python train.py --n_layer=10 --n_kv_head=8 --head_dim=64 --norm_eps=1e-06 --positions="learned" --attn_scale=0.125 --init_std_o=0.0282 --init_std_up=0.0325 --init_std_down=0.0325 --optimizer="muon_hyperball" --beta1=0.95 --decay_shape="linear" --batch_tokens=[65536, 131072] --steps=9152 --dataset="wikipedia_en"
Each number is 128 + 32 x the weight over its row's rms, rounded and kept within 0 to 255. Layers, rows and columns count from 0. Numbers have three digits each. The size before them is the row's rms in percent of the matrix's.

# layer 4 attention key, 512x512, rms 0.0227, rows 111-153, columns 320-383
093:139173141123159110137125144108160126123113136139117104128151155194135135133131143194108154145165170158131123150100049139114086108149094142136116199167150111160174132154117070196148104132155128
098:136069132126211184098145116181023143114108139130074118094147154158081200148128117121122110145109141152121119139125138166133156187058104125165160113123147124123108140123156157090087159057106171
095:147116074120146104107118108151195131171129171128072080098190160106149130167140116111187174058133124107131045115084032096111122132087108149116139125056106115061145112190156175104139091173134103
103:123088174111124080113123094112145125131098073090163129216138179159144101122134152117162105132120121099152085144110143107128160135165162039172150082114114053155145169133149104104104161094117123
102:100085161111143139074105129120128092133135130153107143102151137106142152071086119110113167142136134154089151132081157162142153155195165076137084104127154156119125195118131065098187147151145116
102:141112187144145037176172198107169132153143108127136116149217128145101133099135176114110141165152110126062165087157154148128143132130126088114133157124083120132130168157094103139122140157175151
108:053113060145176075127151133110100106129132187100135089083088032155071140117089178146088126130121086114164113134080124118129147091160157111118100095115115153182101114096159179118097132137168072
099:150130114140116150067154096113104146197064141137128133103095136102177108124101164069088142135112190095177111155082136132153201123139108091119186139125113123140141139108103157131185084166115155
095:095112138152214144117109144069099095109111112212164103094193123152154103117087059105174114153117138154123129107179168107102112173189057102158128130127118086148100128114107049181085138149120106
096:120122140168126116122190150189118150093175141131093166076128162117114173107194158085096142117102117136113068104089123090113141171103138099109170155190117147147176119148186097136112157069121156
101:146133154084150092070084132106127093162089164176211176153174117126074139142126075089101169157127159080117050152160138163116129169154084134156109152111086167137110124155062131103130143141125102
097:086151109120075089131123160117150149163109125136190151117125161105092101156168112150165130115106106097133110120121182149107128093121137158080093116187084109107164171138116122126148199154126093
091:127055175179170146173146054104158125120140209137133126142157130126111130135108215146142128097108070109131154120058139191064159108128113159154113103103083157110095156125077204135136131139136136
093:112144140182140099117151093129131122168120153183144162138185126156168091162128173120149157111155129153116154131178096088021102184111156136123151188151166123138160133145113106107097171167158111
098:126133152149173126125143142140095165144100120134136198155098160070143109158117089125108205186052189118165126157124103086118114071123099138150179137123138164130158110156135146102141099139066070
101:126107107121143092167148092143155117176132104139078120119060117113136107181156100065144153130105104159144157208096099106177169189093154138103088167102117082154126158120161084141119170159122116
098:121128162117190111077127123174132110101147123108174174148092117127093150191095117157108169167190127125114106080172064097114157122177138079105136159178132164131125125101093109164127098151119104
142:153142119062136182131092147122175096107153175118139171138151079069102074171113188109145133060088155144105134143102107123114131131085135133086124119090145177102155135122143089084159090123132098
152:099144129158174143115189131155100150103135146183113168122073177128138177185100149077155145104147081113170119117167175127129120176115157197085184105103141143192139111091163148193144118120087162
137:116151138096114209163119125120115152121166131112140147075159154113077163143180048193112181108111109136155084112147114125087122140194071057189137129135186126113119129150138143135115141161148122
140:154102121132106107054124109095132118201145132129102151137089215153168128119140160178178121153118151088090144131140175152165099130076129115092132179129088201111100108154147170156166074157117124
144:118149103151089108106145174102114157124152139071127112106181075133170173179156133167089116117136118185098188160112152138143172162159139129141140096127103133086093071082145120085122079140118147
147:151092111135098166153110180139192116099149143091114091149159048139184158201147094115149147126104082127159127140124133112178038054130109122090083123086097172104112085130146175163100080118138109
139:153135147114096106091133096118147160124187150172139177168112179204151124077124158111129172135160086085117145100175142113147148092167081139098156155158052141151158098077094112142146132097122143
142:134107146102053093113138154143072155138100127177128104219068050140113136135108165109103112120121156135091126162127120126162129136129161158178110099051136113089156120137099132084091158135058088
139:130145221150144137181175125160170072145112153184185133147119163043144071107155101117181071130131099136106108108075171103122126164082156072131162076192097091134097123098130124069135161134137144
144:146158167102105151136137109123107152157155117140055142105191200119125086132154190099180090120137097077098169119111099143108142055141091079126140143137194090121105099133154134113123110103155142
138:132172096129141092111149151137151126100156138063099114109087142137127135137122164145106134175135111136132118080145089136148058139107154055137150113185099120157162035158153141158115111112152162
136:132117147069166106172131093104091088106122121133111131127138178092168209132148154091170084118124118128069143133132179174163100177148111080130136108109175105115082134206106167119139154142118097
136:109141134151144170103133102133162147113155113112093109077103092105193133125098127171180043123092136131126124206188158104129169122155129129149101158122135122170131160165071147104121090114162106
138:083123189141119170085080166103129133072141120127139105171085118078163174187109105089114123153126097059164134174141163091131134076166145144136123140159104108141153075152121176123086097108124174
139:105093173155157141100119120198161183110048165157148066107180088128198148098161151112109164143178154144085172126110089085130136088120156168144151189119115168120173140137095115142122079129153132
142:134066160141204141165141108149119088141055094157145140170086117140066136169120109159133133111115138114162158141113097056153094155148042149084134112130210122139117186128163127164162140131215132
141:172156166139133056149108118140184173176122130129107053100160184168117082106145114146168169108111027146126116157132114122184084108076092093183137076116129102122126126120135189130110083143138119
148:101148147091191109183107108153169122129143148096104199114132116142132142174053187164170092175123084151082132112114101141062160068108123114162139134166150128132105150153155082121141124129173124
141:119156131132100096132133160052136153183151150119121141111077142123135119155162159082146106164119150113176169101174153130094083135072127142172120150147123110102160125148123117102134165114238122
139:149211138133122141095148089041130107117134127153091152130112205179130104162127135118131145129125094169106149169133114139096121078190063067094186172162141171127076136150163137184150119152095145
143:099174132126124116063159156117154122115134080079155121105182198167143134119103178146179151152129080090163110118122093098131101150138099109168175068121088117147157140128161151116148173095158125
145:144138116128130120096113142109136082124071159162178181163124113123156142161137156167134090090091175147096133140119083109082133147053097160119083132146089141114130125140100111097044121128149117
143:085124117132143176137101153133085199122117059097140066054135135142149105180150105117123168124106110166188130124126151148079162140103168142143107121135130116129190170167151090089105205095167136
155:106124094117173149184146102140178128101135135064121174098149072105100048100144164149087133079159095106204158097139167120134097125120154073059139138103174182139191145137136155127124101118142174
142:141153053103185105162134174158147115134074158129158103114104040053128149136131063131128140134087101157118165149107107140136148081201089131134106103154139131152148176085100170105109093090212125
147:068151138180166103168119128117089099115102112114159116059154124122156067138144117148176199141145160134168119127100085139083118120139079078161143100105177123172125134169103143137102077116140069
# layer 4 attention query, 512x512, rms 0.0227, rows 112-154, columns 320-383
092:145093135167169157132131156169122152188097095176114165063127165112125129116124134143151122158112193126120183155125160166205091123132056143097117143122117139110152105136117137188136103139169111
092:104114075165131132131149155116142113071153217121165057097158118137090071156153176125119085107102138125105129088140105121140101143090099153136148087092121112173148181132109129108121071079175101
095:125081139117104061149149182155132152096091148127179172162132166136149127108144117111170177065145146116171092135153076129174155129104147114189079127130130102119149176113063117087172140140125105
098:160143139100165131109128106143162118157110096224145150121138117119105125104046090104186145177120160108125207139133091147119168121085103117107165144119225129083189124112070108174119079164145140
096:100140125141134118151106099125155157130072159109163117096225088140087145109129139126088087153108183125068118090127172116085140094147156149099166191069086101146150112143099078135065100148158155
102:057123110172093118199157137115118177128148134121156073146110074200109126160144118152209159149088091117144115111160178148135073095152128112134069102156121134123098078098111201118127057143062103
096:122086113144149086137151054187103154119054128142153138115151175112117084052117151140139115126107129105161100102138103120109167116120145132138078114129122172101155101140129166118121127178117105
094:128189180138170138094128126110132075139109155177183176114183119134123075131104151129131083146131111120155110132175129116104128159150067134153103092127109120134138129086053127189131143162121170
091:163128088144139200171118199098147115064100031135132170091120068136128147165159133100100099184058141094151150160093123092104076150122155143128146162160142116131147130166192113130098124165107171
098:096120169085142062071158114110128034129113129114199131155073155200094128172149098141148109212108119169130105132121144178167145132110077043113128135127107143130148145114131155125137074149080137
092:128132147105094131150164097085191133110115209070178148131096113097111133138220120067101148105065142140116117088068164111103174074105169134145124100145124114139166070166109117138157136092097069
092:113153125165142133125125108045163100138069174087118159129162086133123128154092132098136107119194072128101095105158168104089111135147143118144148103093105144147179154094093086143158112218114148
087:129139151172184088125171181073151125140168152164106134138063081109180094099113098094177125145148151140121121136167132126062117133148144079086154173115124127086093095126136095167126131117120085
093:106128166156169123094135089190064186124134088150103159141096188145122125132152113072131154133091121138135109131161144064107057118100087132152175183158146155146165133138153119101100181155165119
098:188111106099099103174072163191163130127177127085130125140085130137140156083130117127158151100148110107107106138140132065167180180104169138113070120113125172165149162076130092123146120129120131
096:140056165073176161145050087102121107124121079088121154115114067122105087198095132164114133145108128028102058146141116087144149144156095180077141113157143126131128077187155054102154129130146132
153:151122128089111149122125107096152135110105154093082137134161126121134123139126151128174104095122097141178111141125131092101186186143116132132110158113124128106148132086098095157147107133112198
165:124147108103165116105145165148064114202144120087150161116132130102154123165134114054047156072110104132129124130116115149063083150173138089179153129103147147228148173137177145160144085076119120
144:142122131092116155128113072138076130090169131150149129095130063158111145143160113139126152116172113172142121138107119142082160163134127134140164103177130062170143121085153142127180201096102146
148:115104156155124116147146096141152140107083162128100115080093212109089130141105124077116136171166110107101176145095140073146093162126175133159036101133109169039157133119107099114185074177109120
158:164154147132106108074103156081138122147148161071093098101114164098168151160145159115150183149186176100111125117076142119126170142137105089147162063142127144116140135106157155106128161108165178
161:112128092159058175096138162177148078186134132157129086105181106085143211206122134117123080120129144128086099071136141166170069056093120111075112155141157133068183170158191107120159160130088118
153:135115155184118091122104123136105186067084068057118136136039132127160112152170105120150182172149146097082088104117136136142106177170126070125146122111076173122119162130170140066106233119100148
157:111047187152080156130136186099079084130198097129108080077085085118107120106106146139153148097141165177130153156172162108130107122129166103156102129139156102146205140117111162118115141097083094
151:101128114109149131205134120160176088108165140124193174087156162130121155089138130090164112140170155159127178134113092128102124173080103136154132147177171109214084100064154130109140130090184103
154:190174168084171128156155090122132129087173111155126099144108129130104085144138136134119096186152148106112210139160137096048107163212104151176134078119139110177107060060120131144146088157180134
148:138087135136109129222087137160075134099129077172120173140104115129153147113134150162143103113134132164109107158134104123157085106168103085116098130167080090160091094111185132167092165104130113
147:090140228103164151118146150141087115112141134161091144181110150139115188128087181078098179100083116112138115073078145119119114170183082151124162110135130110100147129146127132079101140115125116
149:152121161124137153054104153105206098071139104105124137067056033113127153077054019104147144147119125115159143116158112098105180098148128104125147145141108145101131100132118130138179105062115120
150:099155140112153143173086168154076150095127124096072168176104128088141150141148071047064079123142139104092119161138171133189097133164122169151103133194124150144171064075118080161086142115122135
147:120134133118149177111112160160154136096158100041220100137053084128144171133123171066109114161121116075092139086141162133061168086163111193139126166155116123118100172173088124120140143132145218
151:106184083118137137169135117090119056134125149161092124125220132123141130197107156109162071167097164102104114151101082199119160118166110132104197059093131082173136141175119132143080065121138117
153:149104113144058094152191155146142137152124144156072138117136158124119160146138106159144183108158092137114129128124160144117164093120115067077090107176152095136116152153183158124107159085133165
162:160105114123173073095127095109122117127114137124127130130120117123115116128072155144116105128189126193176050100139124119043134052144125113129127158087085069200145129136154100100171109191156089
154:148155105067128104177126129057128151139137069120156175140076138100071157147165134080141112178060089139118131123085104135164094155144160155154147135191069141044231132160142128113098159128159133
151:155160107074170175109102086109117119153168142176180120107080178108133112116141151113129152226146106112086183144094148145117079127178100146092180136101135168140141106136186118059125138162159114
152:159160075163152102093159143097050154177166119144169172131143171130108095113099202146135124181126122112153141118043145142147118186101110089110022107139160172135122120089127155089144149129121078
155:129050161118139102091114113111112113098108098132113142091121100157163132133122136148192085155094176148156132108134134139129047116081093152137145099127075099157110149179160085090108128146124142
154:139095244122163107118120151135174087109143067157183139114118175080185144097123137081152124171117091107132143138061099157077165121069114084151119115169154120156105108130114136142151129118121134
166:159154109150155151140110169159154128186170223106134149177126107105088072102093100130158158176126151131153100096143135147083188077141122081110044156177144153132098142122132167165133158141140111
152:086186101097148123160145089052072161147162165149145153145099110124157131115144055162135124088106127098104117087053126139168135072099102103110142112119139116150102143086160153106109152114200107
155:146117146137135147155097146166116164101151093186126156132136175130198130134110182119215124126113162132131139178139111229073061117103109165154120107092138123231117119201110148118087180097131088
153:141158143102142149124136086138138079113169100071175153166121067140124095129188159173169102135057147165121131116054047168127172093112065109126111081085128143099134138168170112143136111135136140
# layer 4 attention value, 512x512, rms 0.0227, rows 64-127, columns 320-383
098:086146136163127144181088124095071114145106100175123148147101131106094101142130152130087107122106152133158095112140150125112165116159147131147139164148143087121169103111103112112108094122078112
095:093127092172136150092133145085126088117166163155148153102103100157157143071121136138108124187107194179072056135114127165096171094146159076121098071105140147126096123121058126168143081126064139
098:195166101164143131134177153131133126168103127117181146130179074142181121107097115107107175105174186163138143111062075190113093206104157117082141153118187131141155166154121102130085141152132123
093:141132162200124186104113106111132134122142183119108149115072136162115123182147111115104108166152150145124102138055084111063057123150096108140126116104181114116206125091062133144147138095105154
097:126158146092150097119143112124168119114132122144086076084135181095152103142154162101111090074139155193152198103136119159175133100107139155123109160052140102141141168211125124135094191091101121
093:128139168107146152187150168159156163130091169140140149180128161152136139100184145100097119128155085110179165156167115114126088114143137135125087118169167095139083148068098139123135124146106138
094:120183160124130137168172145171132135110168153158065152096163160112176115132167081112168151137104092125113122116100163062146186152132153099192112145161123110127078084070081202135153138102117093
086:138143130113133152137101113111127162187082161110066124102121138112143081138147098188175139103134117150129167102088151129115146099068195094095094134131104132131085126088103109171134092128067198
097:184070141143089085137106120121092043146112131135125141166139126159158132118118119099084081166208133149149138150131123067090149121133145065148143080140126069082071116128110139109137137108119122
095:159169088187100175145157132117123090138184143172113154092180085083097100160118116149122129151132134174144134118113168142180132136146092137180155127187155071150125155097166151105071097104164101
094:146125139159109191137164117084125132169061082175091134161101067118109092069080154126240138144100101152114124155157129117138087139143105070070112091156123115096113152204154111118136123146110140
097:164144145099114119147136139120100189145150170112102097128128145065142155103184136126097125064102164141179175098118103163142157122111142023116107134129073111126124125127167149156141108147182107
091:108096130112142147081122139165124140071184119125131165136153111164103164132150200155120130098170156079102096144106124074154106179117101139109098079124126117143106085167161151128139147191160129
099:126142168184109142136159098088090149115105063142122082081201093101105082085133083064101126120156144163158137117156172117149145109151163162127143125208136170129143100117152105087115193132113068
094:121142100071162127153113142137135152106119124108127139144115121064058073095132134109121117165095125117153127143116138169101118106149167142104119087147144108105113131126127117074146126074101090
096:131104156166151124156122139157140120060103102136178101126133155084089125079120130145127161119116083129148087137169118061151188154150156095114112124126145144137111117101117138157112103104180121
098:080056158153123164154150111108142153128115136108150171197134152175089173101062119103171157101126115090171154150137158096139132149119113056120109134153117171153104164166055124146134139094102160
098:057093139171150149157141166118102166120134131115080116112159171161147098133070130138129170139109087098115162153127141131130149145152103190149166176135156031098153095115102144162110186076154137
096:150163118113197150149151137127128112207122096179110167113091127138152108148099150156099136116102120110176138160070129098134112082016122108167159101072120106177140087100094102067120126146172095
094:137148109085071163136074123152118179168187115107135102149124182196217111129131038147087115107140132206075123090181142109096109123135069136141148085138082143091165076220107138193161178122128160
097:137166063101141110108184139129140113125101110060150111111091108137095108154127127170093079122093058111128136125193141087161083150115093122191096085128124141175113161046161148094100075149081184
100:205109156145109072106095147177176139106164149143137166118142135140063104141076168161107091136169106117105153146157084119087105197082089173087079146115122093119108071087113174110165107119099173
100:090158149125146120196135135151116150075082138090153091122112176132114158152157125090155136120081184129146158137107133049163159145143146132099109160121134115148155087138110118134136117167144067
098:156122114104089120092140084116173137152106115152112092096132127111149101146047133123134173094121109088107177118066097164151122205087144149145171144183165080123101151111134099124144198145136166
102:090165122063103140076130128067143155143121103125205169086129129147157162148111102139201086132177124135098148134101106115137082175172146155116173164135145084113168152112122076056131123139196155
096:164112104160112093105110128137086125138094132089059130077159150148159114153116108125167193114147102144156180172119096140120147146112124144160177095139191148086090133167088151190129103077125120
101:144108118156128123090126138103090043161127135149093105077140079130083121139132139102107147131101108109137093192126130183129084154146124111123125121095182101143186151096184120168082149113111124
093:136125125114140143118172105139120123148167191120140122115129138108166139102122167119096093155052169081079117101135090166153150147175148097091130092125116098153096112103146086105102161092104171
092:211140095127137112195099152133152165143147049078121148144095187135055140169124141121174093101144119105158119165154178147094065097109094082198129104106103141148153074109153145142107162111141078
092:057113094152144103087153149130137171119118135144093201162121191160203142095094140174151122098108114151136153183072114134116163162148134120123136147092122207106125191145159137145096152109149102
094:125134144093114132132129119127121100116104143114144130157144119096117113098130144152112124181072109134154159166175186142140150119147116174141147120153150145119174140104116064063169155100143046
094:068128071156188086134177137071113092096154142100138132138120136117162142138138121111129149081125103107053143113128067142097125127139131172157102093172118143130144060178149150170069053178166098
097:140091157100156110164117120123104106144150151140097158146056110156124130101152101179113132092155121184109093139145111123154160077091118091148104056171121104153125114148143120041135073072112123
095:052118160156099079087234127114131102088140099145155121136116116203135150153127110104125080131142105127214132088100089153123061104096147087138100156117097111144084123135139160039096131122104129
090:092116139132115115129096101097152133168151124127135142123156109117137131154143156124086124147106079121086171139186096218131151186178157051149127163169135151091098140098140078170072160130142104
095:099124177154161084125140123120148108076107122118134092099167089122131140088092167123064081087150093173125174174105158090151108108031122112074142112127166119123100139110090107141144134117174140
100:079087102094140108124131078112144156089147157166072104162142136104152200115142116100120132101071081164101110072144160126189119134067081122165082123166131126106134105136124153107115130128070164
094:148075141133143152146097140138131109068085161128150149107148150124110125120170142122108191116129120086092108149172096156111179124163089143130136139091108126138140122110158144119091162123164115
098:102151123129148095045120153123200157130135096101159162112148128185141130132154135162144117086141130105127059107121128069116103172168168175105125137146151095140173110146124137117135169162111169
089:081133128133126092127138103115139139160114170153156109155173130195136137133142111129103132150071089105053164141116140157139168190111112139094109145136113108165138166120120144139124079116107185
097:115158110168113117113148116169163120136144137166146134097109134115055139173128188133154104143125091099123127118099128125156195136118166135157127190098058112134093100107154154146112123168080091
094:123103118187134122091100138101111117148115119124167182106103125142185148120145135142134100108121090184136128127079160114139156091193128158156156154086124121095109153139174131108155165174084124
095:159108090104165090128152154152097134102109048127116134139139119143133108091189160113068168110105162155133150119119147119104073155107161158103141127101152065158151140128163091080078095112089108
096:131141149077147188128084127174108176164110125112089145100139126111073136091135144164176170160154121085191146153181097058131145122149095106134114147118130140109124118039124213149124147135133126
094:126126121129101141179108129155166161135135143130109147126183140117122086173139132137113107079127093101121129184149090168141132053073121107176144105105158113128165132094093104114184132154142128
099:091133104082140149149129035097106134099111161200123111136080154166056080122143099167104156130128168123159133140151123168093146151183160175111147149138133078127104097113145122135092121148138135
100:215078047124107095076139121145112139174163117119112104136148143131156151091133154139097136156091169102129146133159188117114124136175130193139137143150044114151073171121120113183095060111106140
092:091124125078120107141129171091105155075180131080111138116126149121192133150121048163155098144131110059139087157119115162090179123158122142088130098150184102100152168198123103176031089106103143
095:142139102149091162150137155192180120175150132163098156166170089095074144157121195126150058137159179154137087133148164096103117130145107136095180059153151134124131094107137104086175110161092076
090:096079116121118144156199140127129084142103196116099165132103104133180094060086075104133154147117155144077100058062169154088155062097078179141138198100100170102093097118150178191173125191159158
092:115172121156137107147082170142118128158143108150145147117119114122095142087155120088145145073124164107054101151131145164113134122172123154142082119150148170099180109173092139121095091085138173
094:117130064112085124151101164115104074091079110131126123119123175153154107153171173079115175133099129091155130155082145167120179174105168091105107133110112131134098134126145137138121201134104104
089:146141128114124153129153106123158141116105042077142147122085076081138077144088181168102127116116123141164161197144088154143131173107126156113207198149132124191122154092124132230138109145181090
092:149168170112131188153153162195123142124121117110120164148080146106090139144057122109188123136113170101142149107109071135125140119123116102100119178156107128109142143117132088113157113061119094
100:106141170144106180126110181104113148092077138131207129138116128165148126150112081127162058143130146092145092074118170070113119114092170117178113124158129108089175142106074185090137122106091139
099:086104133176147076075106066113124104085157181106093163141140100120118146155118076143122148183156097047102158083133110154133082143174070106139139118138155092146120123101127128147133130075185161
090:108160058163163072107102155145145148089105126169104123102129091095093128173185132160141120123111054186110167117139119131121120086098117108122147101139194132103155135140111072114084204177227132
092:122073164075150110132161097112133074125140130145154146147103150150151157118068138148140127086138063122195090089130126064094155147069162078111145115144113154049169161180133146188158221132172073
098:151152149093152168134107135104122107143144131172134084100074118140139168206152182128174092098145135133125071099130179181151136130162134153091150114153151109088121150092151162086133144117147131
091:126116080110114151095094123152164087174151124099162145116154093127141125132127078157091115152106156108110104180142094134107180126121116079161107081103132146091116060145067096109160130081136138
092:113124104063198153137141163138114134128108114144117147113117158079150087150088136149124122179142170175159119135134152154098074122128159150127170132092133101097165107189160123123098134118090136
101:176132150128162125076127159117115153068171169094125106123071075124097090121164098155160134141090108147152105073088113075149176119169108172159152129112090110153102134118157093051128187134162134
098:202153148145165107161125122155182138094175140178173115128114149104143132117144185139117127131121132112119130170093146160142107143115063164145128141153152102100087139128139152159134106090104102
094:152116126147077128126109110104162120166135157138089146070101141120067089140126093121133102165114166113182152118164126114081168100080099161142177097140168125111161123136166148115154095064134164
# layer 4 attention output (transposed), 512x512, rms 0.0282, rows 64-127, columns 320-383
091:118130148112133068111145125107147126159124143111176150118156207167123123170201154141137137131144121167146163112143099127126099138101114076105139124181121095087106135122151160093165158147157073
086:130171175150129098117133074116085136121127124053137151147056126141115100120141105122146121108098091146139130142109077093082097167088146113177095135158109090103121158156117096109116158120162143
091:082139174117142115069078099193148179218120164175128154153124173103168122162144113120167098102112092146098121153113147098162163143151101158152123151022141148110119165140106114122136115187125077
083:157094127114098152188098137089120119138207083163096119110199114093132138122142147191141165124122151168124144083102176096232163144108116148100123149113061157134088132154166174145108142139154127
089:166102134189107170144120206120109145102150105167126195135180157110094141089145100160093143161101140137083095155101128103076098161125112163166174095164161127131122125119136046120164065146132169
087:109090141148118116100140131093130145095153153125093097077112109112085139127080179154151126096058160171188147144139197122148159149114125126127134108105088191113104090184144127143119078106109122
088:092047112087160133114151172096136057141126120056112151153099091118136144121119140127116093131175167140176134144119120105113121135086161122081128127120164192186113129162137131144057120164120122
085:120177132172106185151151130150077113057091110163151124115154116127128139123143173125113082149095163134158123133117091091139120135159075184161141142112108103152161107177122111068077168148177076
090:107150151173159166121105131062133183129149189115114116113138168046139081101120124138168109117132109134135080136184134124153135127116148149147090080150108161136169090143126133145089100210142165
090:064122108137161090127062076125117077138157142139117086195087133128229091112127145109150118086135120119068105100131090075118144106147125132063119105149086142119103124208082148114095119115102135
085:128133122117176048095137109188149138127109167108156102170124173150150130186169131141058124149142082121158086125099112144163168132113140150154067104127129175125141123119111158145121105103186066
088:083173095111168129102083098063146089118121116155149148167170140125111115125111129086139154170152107093129130177109170129102147179177170088192185187122192157069159178162102112141128128141048073
091:120116095160140113186166129098139117159128165159116074101084101110106088148091078155149126135119141179177196097141118112209171129172134133104092101088093121144068202116158126105124120072110148
091:150116030062148126155108131141127159154161157101126125130087133131101145174163140183129150190068144117108193134171118140058155077093115125135174103081118103179111159155172141149127096157095155
089:102151146198130122116148150155098080117180163194118145068109141107186138161072136151157118132150185186118210132117114118118142118096124106111158167076114182104150144166111127138167090173150152
087:152165144114128127121130100125131149106114178084122122135137143113145156150082086188169134112119201174123170144081087186111113151094098163105073133114090114182087172159142126103114102109103122
090:107169118131109126118165074108153114189125122121147067115134067118116084110189141188156099175156126136097162153168143181078083117100123197091146184140145130122103149165149158148141061167226150
093:160154105164129081046100078107100118073079146094156125138088115169159133183174131123107124101136157162149089105203140126121120158110206076107108078175112180144137120115090147134130069148102105
087:155136100110130118120126111123093127071154126101086143118141109090148134102152131187151128183132139162153097113166151102165177166228163173187116117129180131096104199142157118202131110155200113
089:141111059078192082156173194078140059099142127145106112131175074143116142137121164141143112158185134138132162172117100124149077137112167149117135168138160154171074137089150123120127080140170112
092:164111175192101129185138168125105163143086084144080102129146165139146127114114106114130126150089103140121137150124164144117147139139182080099136146080167106173126117124142131190140147124130138
094:121110154188109107126113117124084116175100133111129116126100164096160197160163083122163124119049105105183088115151094121105162128145142078131123104140090122149115139195144122139103169115107094
098:140140102156100130133151139124164143166136080142111127160160121107085104167140156124093074136145111134125078093148150103124116161123168118161133151149120113135116151094108120110095160091121154
093:115136117128142134151138117140137081124141167124147085108101129093129086178171129154097130116182158138140099041207126129063149122180141135095067168161124164072087133147119098118095099148160091
096:148101109136099139253134124104185135135107140099094104131133082084095085056141142068126175166112101142144118110181148163108158104121130093121095140117146096132115129106130200158092092153104110
084:056162150123138174194085109141150090176119098161137138161106101111140151137142176143121101111106161069141155107119185056116154103116157133145107188106065125153144119116168129116134156128106167
096:083126178075107109114116153148197147095150123106156116196215197140121082151084068169086104127159114187112125122138173078099160084096150120101155136162111156174119107111104085093117187138128138
085:160160135105131145117115170159194088083134139144059130093139062166084080168085115134151191195167125147132115157115138121120134108125120117128161101140133156107161164160118134116141050185147135
083:111064169121117096101175135159095116093080116170161095105150109114101135107109098098054151182135136118126135117127082132164176131121148138134141162077166178108125123124115060116124091165080169
085:165128174097144149160107122050139139159163129123181115152173088137109119123148080165164088084140129090139118120138121079101176136125114163148102102136168082140089077150077114133107134142193155
085:137138121117135088086094091144125115188142123169121184097153085145084103152116155096118144099135159106101126079103078135118158150149137102141074127103111118147109156139173196168098120169142159
088:137156155116104120084091051158103205113115140105124042151150148119152124146233118142161094129134129176132136165157174117150125138080173118088132176147116083103143131139091122060123195104147147
089:114133162169127181101109133126148189076097158110162091062188164120194149118099091078113116125116115090104136126119167120080085095196102118105168114159172129115146104082188151184067179093094131
087:136139104083155079158110138204144135184083063078082153178186160097151096110119113157139142127138128170054105179116110104200162167133126121181104123083131150147108121112125158121132156100202146
088:093105141126090110138175150113156121111115092137095089100136185131090103075144106112167112136142182098098097115119149111103119130052152188118159134101177050133197141163164100129117186130084157
087:142151131188092203165100120139118087193095181092086134153135145071148099081139179157136156106125166115122115125123082093125124142121141104095120095149138157165119117167117192115158129140096108
092:168153145162152189116112120122107066151083131153149110129123108145090114066124158158077139163179136130090149129074148110101163091084172106092162175122164114150073109189131145193117135070172143
087:153158120136148119131174140184120119133136099140076146127155057126112140095069115111131106153095128144194129070074126093106060142148130116096131149230102143151048142130134118102127145093092167
088:124132161116121173174122157173081120177068177130158093116133176147159110161091128119151122168096106127084199179153119157130149121102074114114177141093125176125097116119119144172173115181118108
084:143152108111113182103152106120105145149104074096131129065166105109133098102075173088112119071114136165163132138097116103124098119112172128122092142156147118148142082158108059136111139116169124
087:177163152101202092144153087131141138102133073118119143153126151117139130104117073147168106087131142055119127129122100111092140151158136134116151108085189137078138168111058124088171101092118163
086:131126172116128146161124121089172126133201109116127159153112112107133098141149113085170142077079124125155086142177076102079155096117059112180126144126123095119110112093117148145113102066165131
085:129155157095102139111149091161110099140152164120128152110122168206088128138116083128136151155147093080077143193141171155133161154110105080157086095088096183115087144156120163117185152088107157
092:111114076170124071109164122118118091081137117137115154120132162135142133079128135096138136125127091072087066107195088153130108125134096079153091134094088157158186146161131132073111152155177118
087:168110108104148084065091166126085153145121106148152084100097068141161179082121130146179105170144196155141131056165126109122184173156136139055156165114133133150170169132134111165124056121114111
094:116174132147124156107091216152122137088133092107131163118073072114160089137120131124181108096173083181121117096127104141070167127131152112146081094192110202148144151145157065133102113119122131
090:071127150134140189066143098168155138111081132102174157186127178122078152123109118079072142114169090125110085094133097143118159124106140129122128128140150161152150091151130156104174177120154156
085:048116045145148151102123083132165132156154124206137112145131122174108124114089210083119173097130096155161126126130168112163085208195132128216121178125159098154143071092127118093186130144110111
090:139042072161097095131145153079137142111114144093120116078069125128154100127109098099078134196134154156100069136137118145165119078137152153108072163107087122165116159098088152143066116128171131
089:123142078139121186164105145124114114127147135177127063130140124140142173190157140074158124137180163137160207123157117170175130143117193129133145079083095114150123172111183116092111143098153153
083:128137189103118085120176063077162072137111139143184120142082162151101169182105163148137100127101141185120115146126088146136162118094171060148184131109122122119111160097143131120121111171088129
092:163110176124139121107136130091130130126130131139117173127159107112138110114130122162133085117127114134141127096115126116153137069160094166155138142130116138080126123094136105130136118135132167
082:133134093170086104170118128135168178133121166141126087131127173171090124099173138118166134108108147111166117050075135153166141107129120090122125093074114117120139156154135139090076071091108138
087:112085132168132107142155136108178171158101094130114098122112107191188146100169109119134076126096055114150142141136152153114153105105146151124115075130130067130132123126102143131098157102105095
093:138116109131159050168107151132139139115204094107078135132130117151159086137149147166068187106160071199165095146071121121142151103137104138108150154098125137114086077148129085173120095156134116
094:113142150114147243141160068146086100148098116120182112098097131166127124115143137125126152109097107143124070130136155146109111119087126160114140149143048139108071095154167114140093139182048106
087:128127144145162162103142158143123119192130066049153106054127104155144139104142121167173132157135170052096125163115109134122096107141084131135114108133109137206160156158088142165167096071065120
085:140145078183162166081075208126097150141102162119094095083162147135069109140128134144103086164100159127100171086109140146154104112106116161136069151175130158122126117110146137130138100153133142
086:105135117078119115172141129192162127145138137102137162146137105160135093157116093151143177120156085100095158136089094118094092091140202152156096156141133146148134152125221105096168186149076128
085:154163136153111111162119118117121175133122173104142122153135142192106124143130172115164140098126119131136101099161162116131099139137154198106146179174113129104132090156094137111114118144108099
084:184154136187108139140059136097068128073140146101100152162130050102104147075182102148127119109094151185137097132120076142145150125100126164127136084117115127125167150121137057155146146167152112
093:065094108143094129125148153121159068166100110118094148089133106111167117164126086154048158106162197157118114172162134093176094110123115105074083144114143188113104124103156133134142091090082150
091:078112132169118105070072154141088122134084107076139147048132136155048134142064043119184135116175116131102127111125110090105179168132134082037150125147118157176182082121148121117182165128128187
086:120121098103141157097150157140133108153103094102137094164098040113184144114169227129072148119138111094123096112132108136146099109150181146097131208188159085139067178104105092108144181198114092